Part of a small language model's weights: gated attention.
Each number is 128 + 32 x the weight over its row's rms, rounded and kept within 0 to 255. Layers, rows and columns count from 0. Numbers have three digits each. The size before them is the row's rms in percent of the matrix's.

# up: layer 8 MLP up, 2048x512, rms 0.131, rows 267-366, columns 384-447
# down: layer 8 MLP down (transposed), 2048x512, rms 0.0899, rows 267-366, columns 384-447
up267 097:137109066104123123184086108045082155166109153135098070163103092128095080109165098161123165106117101114182078122082159115162130128137178107133124114120176125112092118091188094177143143089134119
down267 096:113160114077126081141128101106235225104118149165138152133133149146164048060087083171195092149108143139133153157126116070181126032122088102140132162125171112116103076067091136119133200167021117
up268 107:183129127107151134112122074146130128155090150125132113132095134121110153118109118170141080140109150119127164204129082125139115141166156208141143083139133141186120093177164131109131173141119118
down268 099:103113108173118154136151163149141122183124091156188110112107133126167161154112142127157106156098142106091121139127107116094168157099153199160101101158132158134100114126116123119166108073169171
up269 115:114094184121120132122151177096117098066115065090116129072107140118180113093126153133148129124046173087068107120115101124143062160116145122068125093137100131135134101109108094191110153074063139
down269 114:119165073157141144104140127143115176100157076108092077111137127134179122120078156155143158187070134125136142146096058108139130184132084134092126102097106147182113104087089126121084141092171120
up270 101:117127152111160085153131058105160138142052165141115126166139094123087144148131099102106168057173100111154113173109140131170121146153150147115097149110151109128135139116119119137099100168095129
down270 101:134116095175135109121140150130136138145055112120111073086095162082112126136154083123139077126051102145099130149156139157149126064163152144089169099152103136154140127078138132140114164111116053
up271 111:121062091127082122144128138173154096117141061079146200116164099054123114144123125126153172154166110142131126138124134110120111157097090226140140107149149104150144127131110065092197086117182128
down271 102:111075205132077048187091117125114107117071093149127184151090146061152070126154132101115091137150087130150157141132119087126125100104125165131094073134129113105152082118170093114165110162180111
up272 095:104117134141110163187148205129150154119139177145162081083097096104172096142072164111215145044141178126128160074152122040152148174182204127163165103156174132083143141141173092121153110123140207
down272 098:143115110103055135125173094049158173093095126182173130089056154161175146080117128171135123102116114141089145129072071147130167136144151134144167107148167105165144080141114155072099126125169143
up273 113:107119136115138122076152078147154150118184145116127148120155144115181142107130071156182170112138164181124142114117151118181180115094141114051108133058089083168159114123146102164144149163115131
down273 108:126125157153122174094094119100042114140169190163097121116153123097162143060128108065161105107141096138165111119082094084112165204135117109079092130132062088067077091127144143060125152160145161
up274 103:081115168074186143115113144173142112149097192112063155141129123135118102098063104140135154174132155122158066191121179142164128150088160159113077105082173089145144085132104123138150158154158135
down274 104:136125132169097140176111182146084070166115142148154132132153160161123117151136110140118105081159133175144104181130171096090100103186217094030092151148187121143167142119044115128109104095114122
up275 116:076141135153153086116118121174101071147142096164089198115073161144096096125126083169067124080076015146153127133108122067126109166157123152081140103090110148086135167066187113183156157134103191
down275 111:115135100079112149108137159117079145093120081180154073105133103159149116098152178092106138125091119098081152111149199174096130229091116123078118041133144087095108168090151085122143145126104186
up276 093:078080122081159107109131126173146113111163098075151164170091117048129080031124126137157187070164116105117087166187146128145113187145130147113152149159161099171098162125127127171117187128110116
down276 092:078033118166103120083162121135145086142170121109115155091116118104178145048143142138068138129183154088167098115101151162088111165113145161111144116206166108127182117146135049179106125131133117
up277 095:135141123086165069161120099066081165156127140127152169177143066165173174118088171102130104132127165118094173045139166124137163109098130112123087182125176127156077125145215161128081159103081143
down277 095:153142099075136013156112093132061158147158054120140132132123109085192158147102186076071098097140139135121142140172084144161101102117120151127106127147057104142103138144134148167073121088163130
up278 095:139146108096111094128156120146078126155124166140118104165135157127126175141156165240153094144175102163139145183093134136112138094167161161176145149053057178122162138027106144096159160189159136
down278 096:106174133165105132140087088125123125116145039130134118133111122136105152114113141166089098108114119104094117154109131120124096165133079105161144125102127072136131115156142143162161174127038145
up279 109:108079174152187093113114101087133128112115140079117131144101099172093133084142152154138166197066190103135160147083117091171143146140122110173146127186127108106126100086094114114170067106122147
down279 105:098146088172119106118100099127160135163074090155142106120124107110128193141118149202117136098144114126136105172127102112126128145178078132184093108140125189134169132113162118139202180154179141
up280 109:169156068154116085134070061146098133134088193206155123142146120087158117120172131087117154096104144081113111131105135147077092116134209134139138108123129134125075169102189128078172094047136110
down280 106:162111107126130130179120147152156099158162150092106156076191115087115176181140161120132080126056147097060086163102119092098136149135115082151155139150182209182108122106147064152119114125132133
up281 090:152120144153141081120174142144086119151144123129169172167184109122176113147123136162162140107031117112146153195055173129080186130153136091150078131105166118149148166141081080129088121109165110
down281 091:183131089146157144132132190127138142155126123134125190153149114124073082140132092140072088112107123156164179124170099119036139157128104084171131132134098133123145132159131087079164105124176159
up282 094:104097093079159172106163152173151075122127144133093136131058155105140140146144167109123150032144179126131152192088122101165149188154134134126198117183123131136146102181127091125133111131137136
down282 094:125108140133046099148165163074087115152111101165164184112150126152084152195184124121184117115126071107116117136159169107053097071105091115121129120167127097119121152119084161125135135179143135
up283 094:153149108063128123140141065134167129149093152128136172160122129127155155119121148126170196194119151161088122147082133140186132052087108141109140148151125114121143142111107122159148174120115139
down283 099:148145106117128167108106171085138110148075096167139169155101135144094084178173131077128105114149143100149146157135124070173056189090127121119109168151159105109119084142149116152119132150149093
up284 101:129123109168154098030084129134124153131108214133121103121216101139083090077142196115092140082140137091112104137129209142090120164107129155123156123115097072135177092138120063121119123126136090
down284 099:129097126122086198181123121150125148129125127139115091138162115128083178152173106097155136122070125132079102149112136164141156106108077136090137139074115097209165157136133098137155106144171086
up285 096:111101072108103122134118149107124065110129095109079171130166128094162115125166108098156086255104103157099103090119129107151141118110144128147098170127102127157130086148134104031184201076172170
down285 100:128142090138137109153145119071111127091179125144113073171121079163164168096124110093091102155115118124093118113085166130162107145174148126135129122137138109128134121117092187084191161069160108
up286 101:144140153131149093104159103107136097190129078068121148119144111124167152136228162203078130098167101135083174208089105100129073116063083125119128107184155160107152084155049113147099120129091085
down286 099:167114127097146139145162064095148142142107145145117146115164165139108116104074134066119136169104098133099184115160107116147163162131146172104141143148105171170105119155116106123100116144137200
up287 107:063081148129116157117165155105117116141168141124140127119115115129097140143122137099153154193135132139130154112117114143110146123148115184121157151158046125158132129126121099171117075164139149
down287 104:156096136037131115096138106068106047139163113158156153182123105082102105153207093160108166151220173078127130142109129097124160155120184085119094102141140105170120069210189146170078160164148131
up288 105:105114147100171139139137149053128156145148088126152162130119192159121140130113108105143149127139124062109136132135144132142192142080154137102098100117094121157112142177140108095148074181150162
down288 103:129207141114093084153125139176245101173119142136122109105091177100092166068122164098099130103152131107143122142119190133139165107125097134121156136132115108143071082119107115100068135140047143
up289 092:131141119113168189098146130195121150102112111137114146133147171123148133132132148131121083093126104121145106086196116131144103154038138170109096099139116163089111146146137125145112155098135134
down289 096:155169140100132194130115080136122100142103148067138109118100154209157120205113123130163138084161100137114170073147098161064172112123150075127137155162115078094196109175095180124099145072146078
up290 109:106159136154126185078104142160133143185186118098061078108203184118152106100151111158089076146079101151107124124146146112118106135120160204067121131142146110097104086110117141099100129167093172
down290 103:096140080109159132156129132135135061162147121218135093089129056119143150066087134101170133174115224116139115148144183082138054161164117121114143104104090099131152116145153100126129131178208144
up291 107:081110116083137156159162159103082116095129106105133109143174178130177122114114069146071170070149172121138124090163124124140127121101161152154160162120149076098132177105144111132112198153159144
down291 105:142125156111128119161120030164110103108099129092127157083114121040172135127070156113139116094085161165084167133133121140097093143189145168126085143141106165044128167118125123113101147133105190
up292 097:191147125184125080094083102197103099108158136142094183152138071080156136152025156120140142091127148128131136091139081102079157098083126165167099114076177093195160130093151121129115131142083166
down292 097:075138176170091096136081160149111125121152141088040158176050102156110126115112111144130143167200112120038093116138107108160127093110137121120104112123158082119140120142133115133088147099140133
up293 101:113130146148152120082139109062133161203124147107130087124149091035105122107194124086062130097176165150147126145132183125151134121163114151090159108106107103097177178093117130183162114127188137
down293 099:104140105154167104095134124161064159131095104133158131136183089151150150131152098162181098135116114166058123060056106098158111103148126092102121114108163130113164076137080128145141136111096139
up294 109:114132117160134096141142189143139116121135117167110155127120112162100106149105153119107118125120112103132171108122195105146130110135125067129181109120123150100109125154145112133126111100138130
down294 106:113176207132117149132128105121172096119119136190145135125133087121056178152111161131084113128115087164125139095101163109142161085123149098132124083110090194119170079131147141168125071093160121
up295 107:130091151110192129163099120103125104144126153088121155160170150090034079191140137195142152101104101122137102140135131089106121139101146123185123127111124127119181128049093132165097126102129167
down295 108:144108154155132089128142103126140184091138112130095120120098100127101176140150110130114139143129086074118100118134105134119137110065149157101067160166133083109156140075013160186151105157094164
up296 093:091180179165102072152115101142103174143114096154152093200123130111158126131123095140162143146110111111170113126171121145148130079163165157151075089146056184126090110133152102154144198166180088
down296 098:131138104086146154126128071160111130146085128114071123135161095189130155095156179102104141148085136188120136127177093187145125169170126160098135124136108122098163133178126101149120078088101113
up297 102:176134111100153085130092076073120225181174196069096234157107112149127106157097159132228091111088152115143080139117144124205106134151147096189080119170122130129144129154173154137126073113150113
down297 102:106084080159184130123134096129157055124122131195094138089091139122120120133118166123097079157145150157103103154116123120124139134149133173166141129148128119133114131165125141132143135120154101
up298 106:129136082160116096085129132144197143114141120139116171149116142105079109144143117179173100120154137152093157180130119068174108063078162153117160135128119152098111106163160167149149147093053138
down298 099:162142189152127119096165161140197165153092094175133169134072162118068103183109134127115063129153125099099039110153117092107175100094121125134086096173100084098142165124150142098137151139121121
up299 091:108150127152145117142150183145127100055143142131097110154109127122121155150101108063158089140079129160151147127122155116101119045122139067159058192160114126121194057148048119141099115140162086
down299 097:146148076156156151160136102112139111129176103177174123136099120141098089113107164133157150122170091092056127178115100116093133130131059137154131119141107102124099136182155123156119148190119113
up300 095:055124067128121144131128011123135126117156080135087153165121117125148119063180093176109085186114121105119197087145135152178117148112131151123062095117130154157129142123162151176128155161189191
down300 096:141111126129103158091152135110158112149132152158096087157088101131155174204125093101151120169062120133047121065123119139108197123163125124121081139089159108137115180113132064139172196150220132
up301 101:165141098144122110109150138112138159095162120145127078121128122101128170137129075149213079074199073171169149134173116189190121108105155202161233126177129145133133104134135217119112158117085100
down301 099:144100177205090094151102165062106093140097153148119095147111162102115103120114116116119126152086069211159165112157152135112113141117168119134150143099118138118191136110126122115163095123110106
up302 102:110092166126123163178107141112139154069150141104140108131144123112169077129138124091129103101150160125139127065097150125212174199112144062113127107174135065181140127114119124120083140143156155
down302 098:169129212124136095130161165125118150145124141104132139096133195135101105121146106098124103131133183117130067100114142129078088104209075095081126086156188143149128091131150144087111181125175097
up303 100:138079144098110117118108133142142192108162113176129164159116172167154181115146118141148101153086139155150131150156135139138136142136132121163173099132106139117183115086174122156167061148118149
down303 097:164173130150094122182095084086202133145150121102131195090024135154137096138176127104185066092080113143168139157137093139111148172081104074109054082137155132126146076119136146139169115084201122
up304 103:106103129131168136186102062146127133105157096113175159101163135192140138141143065101117062104093096098124119135130116147157165097072159120090130122129130154098069096119103169074157176098136120
down304 104:152073163136093145125061078158178108110158124165118098154115128104121141169105181031106098130139119153163132114119104131115176146150098117146122114125161131162098181134177163149097162106134149
up305 105:112139138112138111112101084116052116156127108056129130071132131094160083124126118113147107139087131143191152145168144114171174124159155188159135170136125126109101154089094150137158158095132100
down305 102:125101148156169134124059147149086132161126138079145088161092148131134124152140131090171077109136160096137151163112195173171105124134103092114088079174105145129108138149119086107094166106122126
up306 090:141161099100183117141166180079122156114084123104143160115103127137171168091127069121135117103173133089148093207141102115130144105103136121106122117140122130095160159170098151107139169114109084
down306 090:172137130077123105103156160068097114149136092142088139161109148154115139151106155149104157104101201081142156154128132083122092152124114113119124158162135100141135157136144134137136159133163154
up307 095:105146135123136114146178129171126184111093136140146099047108131162128191206095185120143109159084123182104122142099096132165164113164116174112054176107129084076127180121125116128156100067114134
down307 097:103123081147154150160117110099121140078122162077131140198183112131068099073114174186165176072173127186142172107168115103107182100192164139121181092110119122120157148106130135127069082115120113
up308 097:126166062094148142145182112110120136136136127104130138137172141095106153135054144162121130157120119141088115150191085140208121150063150098164127126153141135120117144178188154153113129107108141
down308 099:128176164040130113136139145137143149080136138090005143184120160133100161117075162117150111185144143107136097148130168128119113163149159093115144150101093090091165131173099127146128139139123141
up309 102:085090132135168100157101070164097107150118139103156130093131101111111116138149125153104112151075181130158110138117163122122116151155132169159095129118111132158152160135107118133107159188098087
down309 102:107125121078164133122114154115139054103103157170162170184090151084162151155151139141133114094178145093066074105112072168133105159126181152122119104149179139143126102106105096124111138167104133
up310 100:146068110147169077201070153159141122105131114149151115112144159110161113113099086123143117140181160155139140119183110184127148060061109113148115167092079157121140072085144102155076158076112143
down310 098:100095150175161078160126129145123160108123082122130094169160062119205114104134091142101131139078134084106116136106110161108133075165116088114169130149085148109132072096114144111112124124121148
up311 101:176099091211119148111117100127140109117085131077125141143107146110079063155119120125128118058122125163099119075127143099160149097148146092102131117163148119161147107061121125114105129157104129
down311 105:119107098115107076100130126136125112114089091157127150140068099171122147130128150094110110143140153126184139102127090150151071194123146094101156090113170151118102102123170130116137142111148122
up312 093:104093152147152127154112132139118081131122099112148134094143091143141143172139163119152140107142108096141126169087133150121114177102143134130085158150101198123138193196212128137151132145138111
down312 096:084121122119105147096147075113190132084128098135128131142160179100185192170123143144161135125157113125118081100132156085117135156125148147113095133138103113133183134120129172122087180090121102
up313 117:122140135041096128124140165170124133099125111121132144125158145109123180128161125111130108112131109103065114145136113129104113144103128167114077126173085169204111080159141099091108103075123110
down313 112:130089182107154148166134126157132136080169106146125164117133163128120124112131065129134115061183166081104154131100112095145114185132079037139057120139168144116108143125123131161097137104183077
up314 127:142186178126166157136106164136181168078111129133116130177112160152159095130172103153169122070116110162172096167137151153132162154110172089092109126152086173202152110119187171165086127119105133
down314 112:093108072138178143118103121134160180077146129160114135136117120175116133144122105111074094105131112118098208142162141091054114063189081094174092074151098130111123164127084152138187146160126118
up315 103:106154150140099149111105114114127166136144107167128125133130134117123136088148088123081099155115101129130169145134123125111123155113093146092163098201143146151167075123112125108177101116081144
down315 101:108138097124127130136074144135121182134154150156116167143145094098166098158160166129186130073140122131193089103165119154112122142104112111130163115083126111110093157160075136108150092166148137
up316 110:077123156113080071130192120133140108145150122159108086105145120185152072120139139101153176104105154172142171153186096138108073148164156140168185107140162138094136110125140134124158103119089098
down316 107:087143110137127117160134151152128131138152084204127118154091107214073127131134127105133172152119098153158152120159114156112117109153076103167131093130127123081151150136096130162172149139174067
up317 105:139116143147089159070089112116138135170144063085158155076085145118175141112166166126154195105166119135148121155089146162060133099120191122133130132059147198123144102129142155199168111133156155
down317 098:102117164167122140094165101058111115134134111088153097142104116134135126114172119067101158193122092139156145100159130076156168127049076117165114152115153152102076156084074144183157121158156081
up318 102:117129102161107077149152132154087114147162108145115061138126182099066093099166147129165142150128133126105174191159169130093098109185182140105150144133125083079130120141178122083082099123163161
down318 100:127108162130153089189152143128098058141147103112154102153157147116101101128102132113178132167123168138094107131109110153093161078143124154110140175066193121147149209092117126169173145089108151
up319 105:112131106153143138115125020160100124105141173124124120164169135168087166134130129177122123170174105136118138147144120154101126081113056121100083150165093175094088126175118131118159107145107067
down319 100:194129159125080122070130139128139145165163149194132123144147073139170107105171173136094188070158090119149114131191092140128125178127198095086172175122177098100145129142145138161123154178164092
up320 100:172058132118107108150132140143152131150067120146155187108121157181136150174098112084144152121156133117146094114064125128097113137171162110148129096089153159090102103169181098136091161164093133
down320 099:090179170133061131125157131139146132142150071163145130087114104148107122095114133150128155141102062176098081146133148098074165134172083143151126148195184094129146083080078113120098166144115091
up321 108:134135180160115090089173090150091125154141168117135102118128095084159082153105193204114175129134055124096137169153154093145108121108120166098149174108118075154153089121056159121111164084112093
down321 106:132140064205068159111157095134145133164137132109123110104097100097163134123175173161081101155065131134141096133161062079170065122108148162089159159096088130158125107145089130082166122162118136
up322 096:121137147130096138103122169099200106176160109114131151091145100086097145149149087155123155138119160131137132136145088145136120108112118129143099104062089096107113122101138105123127136139127167
down322 097:123112134118160139103140117167141139105121114171168063090133045079100167140127144154156116105090096101095168118142171162126142144128168108138099143134098123112180178118107077073127125062160137
up323 100:135126091135141148113150126076163158145088136114103160116098142144140172154125130125123147085108142147148121087061119127116141156140170194129098152147165108172133144154103136166126084159119068
down323 099:165110148125090162242140134123124140139146131107083170126141131121152126153167069183168145115100171128068167134111193081185147132102102112111117202090105133104109102091156116122093184103084138
up324 089:149074068091184180131133141161124134074134100123115113123094136144113169056174099169099133158141119067180150188117101175135167108134164199081081075125133121134074138134154172090096188136080097
down324 096:172127178164089127116124154081147125181106155143136103147126190155144110161158092110101084140138160091114106131132161092171146095115157078087076201114093076102129104118124145091084128207104105
up325 092:152127209110158073134146102089070150119109139126069146105085126151124201133126106150106123148078071104199136087140157128149112135090162148117108160137154132168103127136164222151129160088120123
down325 098:119124103152087127126121131126089211191056156096142151141090096102157174106087113135171136115132097128089159167119133191116164150106111144060177118109145148086099141153088188164089126144163166
up326 086:105148084111106100176100106092119049139183080149160174126134184126216142150105145135071131144147058106048151137126077138144111148111117155158166137145179093141133106120066182130167125135113100
down326 093:188132136108120110121115000122130098142099121140071125141155147093128152136140202119086131080144112137162144130101136174117099145101127131127255136094167110154189110146120122108112199137133135
up327 097:144145098118122100154057084179195120157135120165144099122145099088162183132140146130142126128094139110118105159081090142124099133123100094162181139162150146165152120105195096102158138168167062
down327 095:108129151095090203090090135151134116203143111175119134185137063147040117149156137119130148137145141115142115111082168142159114149163154157111074153155161153100092109164150134112127094097095133
up328 107:041085086172098095107080127177119175103145159104110120135103160152139136202101125095104064094133145095152148076079140143109146074132159122118146211148124143105118106162154148113086137186156076
down328 104:131116146089132114183091134090093033142154132170086107099119110186119136109159124127121144131120116162118187148139130103082166097080161146148118121097138132122131163109103157153146101180122075
up329 093:114104111138059120160137190117157142113188178109115174092109150086138152149126106158123129139158113137118158113123121166137133130111185099129110117167122121156137116112179136133155090102079143
down329 096:137134116107094081107166178149146208144137120135160182170098161130140108116149159099160132132183074143138116090107139145134147088099153116118095099128171125128176124085180106052067078144216122
up330 085:118116121089101132152131157147192102106135139073099161091137060103141170154133126153155124122143118095087148124124102127139137151147135129103147074126148099105203088092100136094072110125188117
down330 088:124113073113109139096131223103125088156159158139125173152112095121146117152132095113124127106098128146112167114188164109125126100153000105156152160122124112130146126104141058134143139114136095
up331 093:131162145150121135136089216154050077124116177125135129168060127094106181118177123156094075153129128094166127141110196141113069160102141063147052141138124138119139116158126117127118099167125179
down331 098:118177075143094132124149151120109178180088146116128111065080181089085123098130120141174127112142114113144132151132130078091176126149109149120146148158127143114127140133091136108062137119111118
up332 095:066133124097188129165140122152073164134118183135115144085129139126158110188158120147126112113134123193134103132158087123147171176133179094141065119085131103125177117182130131156146171136112157
down332 098:106185106145115164111130158113128050073189112128156057122182161078105170174123177165172134162135098115095101121125140152136135137109098103080105126099095162162141183147120166162163186077144122
up333 099:159141104134107115110144124145117089085099186149146168069108060208143156136148119147118097103172109125138114179118144146149163124162122120121124115159144138144120094130108140153144095126182179
down333 098:187188125160106133139119123148161163144143075139153139146111169213095168139081177184111100197126141145083139140150127173173149143138116114204163119165072131155111136106106124111147090094146142
up334 107:091136064098160106087146183158131141113199117102152169177107081214166157121102086138171099101147176159116158142141133072064096110105188068180120092133119182139090099190128136162099127120142144
down334 105:110092156157167085136137140147183082104182126116146126113178121226142140141140088133115113083138126090198110125125133088101121109147126092227155101136078113093098175177101120103135196124177142
up335 100:160152112176144136188103143136089159149207108135159105119201129092152116089091111098109160238185124159100111109182154128133150174125096157078112127097140145074162062078106157113112140122141161
down335 102:162101126154116130128107127127135090106142162137122115156154160117126157135182147161107159126161146093135172129197140140172115086127118000126139142094067159087122149173105133155105138141073116
up336 106:157105153116107118150188081073114243093139128147124152146205124125166128086102131135161075091135104151085080111179117123108090080139199058198043168116159104115165134125100139133121183069119107
down336 103:118104183106104128184171092172061140127121161091105185157118097104121101107100140123020122111148160142140119098202098157135132109129131094128142155107153128137074113153153135188168102102087105
up337 106:111129159169111149063127078139100203089135111147208136116128203150199064103159156110095127151179108148152102096089084183145087164125154105113154140106101124143188078154122142116122092051068140
down337 097:104112189144046118138174101187094123135163147161105082169123178108124132175145148092157111150142108077184173127116152159119114157115126106120094115096126120070098133148150101101120097072113108
up338 100:066191129139166137109107114117116137155131088150087090050132111129163113136102105123152107086096129172090111070149091122047161162105169175045116169112119124138106102106147175091122132111101167
down338 101:096184080156146202127155121156135097193148129129106082081112143067113123115149069113127082096119090078166118094149126138130120178090107132150134097148109120108129097114181099120104161123126180
up339 110:177093090116151090149148129076142103109083121143142115100114143111166133109059144144165134107127070177148097122114152167119118088097149172100139175159092124125101083152159100117148064122107105
down339 111:159102096145154081125114055178104142135162135135112135129095143125104116185115142175138132180128064105139116122107083071105126132123113078069142148148059104088090104126132167101122061085154154
up340 087:163124102088102144166166078119118100134132086088122153106125177139140136103103174145099120098148094149148165157144056167161163155102176203144255148181123133132165114143085097128129124159156135
down340 103:090090172158147156111105222138111138143136130123159120144135070111121119158152081113143126158098098121114104110142183083117135132157086133103001120088116078096072180114181118136147099139131141
up341 090:150170084120208124161168166203176156162170111160119171095152057110171139130139125171151156099115120162186143132154127126141118131170142109102157122133034107166094112114082179152152081151161094
down341 098:110142131172112133151148165106115134119062115110130096123129172101075148156129102092063121219161104153060132147062116156161117077124137141160105148105123157143102175130107143103145159107073149
up342 095:111095109161157122109104108085154122141117135107160114147117123166143114202139098144092146118161176148113099072075149079166115219215161175151183113137129118149158130123123101173141092106116117
down342 095:136119074152164092136084116157150131098124062167105123108096080173167132127114183142084114109136144098160155082102113203076148172135143149151124124113153146137136134099147131126215109077134133
up343 093:128105115198108084056098108101095142125142088111200079107105120157137132129124091159080091103043146156160141097077147095124091154158155143142160112060113192107136148113172147112153099143123123
down343 099:130123165170105089093167106139101158098133108210120106114123177129143162086145162122098135147066128127079066135138151156165091108169139113102167133079104145176158094100150192150168126139110167
up344 105:139179181093126112123147071116127134132116126133108150113107122083142048183111153120149129140183165064104072144087172125106170161147127136163104106098110108112125194129172139062134099179115146
down344 105:111163152145075182141140113096138147124130044102131112117143142113074077118132080120123139150122155135114176111097162143076139146138098141145122114081159060088090136159101145111143150100112120
up345 098:117087143101123114191152121144107145133122143106144178122140128147131133126109142107117088127211094204131110133138117127148132114162119097146112089145150142133118093132168223129199104202142144
down345 098:134196128103131124107126095109157072144098155139082099145158131129118128166127108102163132122119179075141069158101127146157137117075142119115152146120126120140164152214161124107100135164133098
up346 093:138108086135108168206174110149148118164141173052118098127148080091083127155136184058110130143128138226093129119136146173062119138135124109137170118097143152107111159094103089112115132118123126
down346 094:143138115117143186202124127059148092148177188074121112091106131134110124132104130130118138134089081105121133085118130122122047108154142180127121132160118060113127090091073152120114077115151127
up347 096:121115080083161120209068180105158105144137154180093124107134117166087158139142161160076152183187099102167172091146126168097143097153169150158126122139179152129138108055137172119101179113178116
down347 096:189166149169138117161127053102089165132103143086126122149117160103152087163066183130100147135099138108112146192100103168172078111157116147105067134163111079109134132147079176095114159066074101
up348 094:125132154116109104083141114123119134124109071119179148069076112146156140170130139120109120122144183118162109169153199145114111169135133085185087098152087108139169124069150099100132141175107172
down348 099:154169123139126141121071143102123104120162211172169118163128140138109140143119069107150110145063116080125104152098156110114091178159150103170146182084155125089171140115142101145128130173054136
up349 103:062149157125087128112149110079167103089108100129090094129118165122149107156176130074175109158145134089131115163060144168203105075155144149185089101192135168106190110114165125106122100089140121
down349 100:193135119144108136126157149106122072159108177142096088158119139181107156145139114190183160075115081103181123133172129112144139107163117126114104127206146147156108151147176099123135114114124116
up350 095:108144073106082118108110085117173054124145138096126172116131154091163124173113086187180162159143104179140130168082057134106179103178115184168185148163110106150159134122081121182134105161120106
down350 095:128165149137125147139103100134189121111095126119147138149120107144078141187150044134069179120138157164139155114041117067178079094064137148135145099155153182115122119156135134111124117136077139
up351 096:133119203188158137163135067158124130137186111111132163139153141122142128199155133142154123113136180098102148109123172120143097067086105109086135058103119115127064139103138162130116115163156103
down351 099:100159100156086120201148151168109095109171162126142108127085170069148128109119090098106096124112148095046168164194104085150136124156194139146143123146096138103159170080143182110139101135120094
up352 100:082182080166108143161083088141174076068155127072100125096109105119152154135154101068153150124123172110166010116147101102064121128163215183144134155071217050143070147106146087125141178140160127
down352 097:158117206152083158153122159097124103128095104151121099213157085150079151132103111179115095097183097106169131106174101100064187180103119155160115190142116133122139161105190107155142106095066139
up353 103:113149051135048167096138116141171081103150173131136126128123123138197112102124145159138139110111162117130125157177129160125098133123100166100147049122152130164163172136168153098085094146058096
down353 098:137120123125112134106172114124069053174063133140149131094151094148152152147144190150180176178146189145117154120137121100123132133141125132167086147109120078115171099095108158171098116092114137
up354 088:142103136110147104146151149133099170128089137100150179097144132173070082121098194079131134161135151196141123161138152117079139087132180174110149138098137110164134089127093175138104090133128142
down354 093:142170128128141155089114089176117033139107090152168165146148128111169176102096119165155059184152119114139096112131110142118181128141027094151145151119134129121108150107147113113112079077230071
up355 096:126120169127135088111156041141127030166103152146176176129108116082136079105115139123163141133142146100135139155166157173178187152095154126141112154126154087155137142182110138096160091157143115
down355 100:121058182080114079165126154105132163111149065120148131147170127193157150180069125115113134150118121119144108129175105109056141121135076119159129128157061105138146101144090173182169167072127102
up356 091:145084198147122064111163137199164092145097113130104178133166086139077145184153084164088158166155108182126145087091119121137153153099148112152139152114132135176107145121113076136089096142095194
down356 100:161175155100121116171107093090108119099131160128127045108111140119198161145139181165109113079115122103157146069164109132115130101112147151094153089135127190157143111127179134102096159155120151
up357 116:089096169150169144096179126117137080152131171108146103074190164155152124132152104137178121106098168179146114107110121080099150043134198093090083148148110211169125099072055124089109196212122165
down357 111:081136142152136116056171125137123112088108154115054122124066119166060099133119124109104092156066154136152103075092139184077119081118088101139076135130096117186193145107119129127132153148128110
up358 107:121127121062139124146104127138085201110092117131118076140156121139177121138106129102137112161119139137165105166121185162215152135132129121124086111153047101082169107059109153102173176131112151
down358 104:119167142113101095167131145102091128102111173120155119080148157143123147134105094141149117104138090122133104114139112115155101131192091188166101122118127133135107125202121098125115119108164119
up359 102:175156121098134096158111047049135164158095137159089101130161101122104066155154099111237132128113116137061131154116119094149093150134141108140143100152114190155203149120056140087107088154137099
down359 101:118190133082138078142139129065124136108175065149151124126086085063126080144108099122124134045092157114118111067106084171106116156099181087139123124180128131153102142109152146067085125093168188
up360 099:051135118118147110129112136150152107115083113095132129160178072099158086121151126165214105168144146127105095076115113175149090144100140083135131113151134105106125175185119105099097126108112107
down360 101:082110157115085152135138121145113169106141141163165147145135069131100118091105143119090105115079157158141138153091148159102067136115104096091147122156104154121114120111167087148147110140149111
up361 105:076126113124192150058085112099121082107112153154126085133152127157112139134155121136172137085179140141109150174124144083172098134135168206105119132105149168109194161137106163097115144132093160
down361 104:219128132117166110094097137168180096134139102091131171173118176133091103115063110081159100143162160119097142141119110086133143141068104090107122110210175182031138165138097162129163121184177144
up362 103:071114147058088115158128086112178127139145156143183125113164122137141132182138162083128129089052160187118119148128121096099081158131145148145093126137118178141168183128113168110138106127118083
down362 103:097116077129092134129143143178117114126151131142059114104146148122107153144134137079172175169057134141068081185108141080200151090143134179132107132181160123134143118146090110125111155106102105
up363 100:123097183114120134120103134104097113078162157067128072154089134145144112164149081104084123153182124156159101183171118187144171112108131129123167128118138142115168127125181133174113069042050148
down363 103:110153111092120164152096134122104090172115171111132145105112075133138184130076204066151059122097157148183109171180179158177122176099138126112117142114120168164079088157097074149095126065123094
up364 096:089115162125104123134159111127118104176092150071169088103114113149152122083131115102121102135115139188197136119126204140143114071172132168162129080168113139185115138124103147114108131119139158
down364 099:167116132074110130123149120102056154127128085125171160106190095148166114116152042119117119192160144151204149124104127169112139127120114123109075125131126081140106107136194127124106124105140125
up365 094:050141138151168112129064145115131179123169148070099142074155166048155177127122126089100097123123079125114123153188117108101143137168172142093184135108123150087160093158143073123100138138080155
down365 097:148078167143144110107108138112143110171106062104071149142089125107113128113113160117155093115121094106145139102106177082145166176181138137137111144104179173144130096137122097123148101120114159
up366 098:127150096078125145175102143115125182167173123083138179111158149192111108147132072163133203133134160100094112116087144143134141104122200075118084186135114089146096161172134144125088085089145078
down366 097:092133052136104141110179081126138106178157135124128137111156051122100116149172100093129118167100147142130107151103122121162151131089119143117118118097131126117141131149083175163147149140131103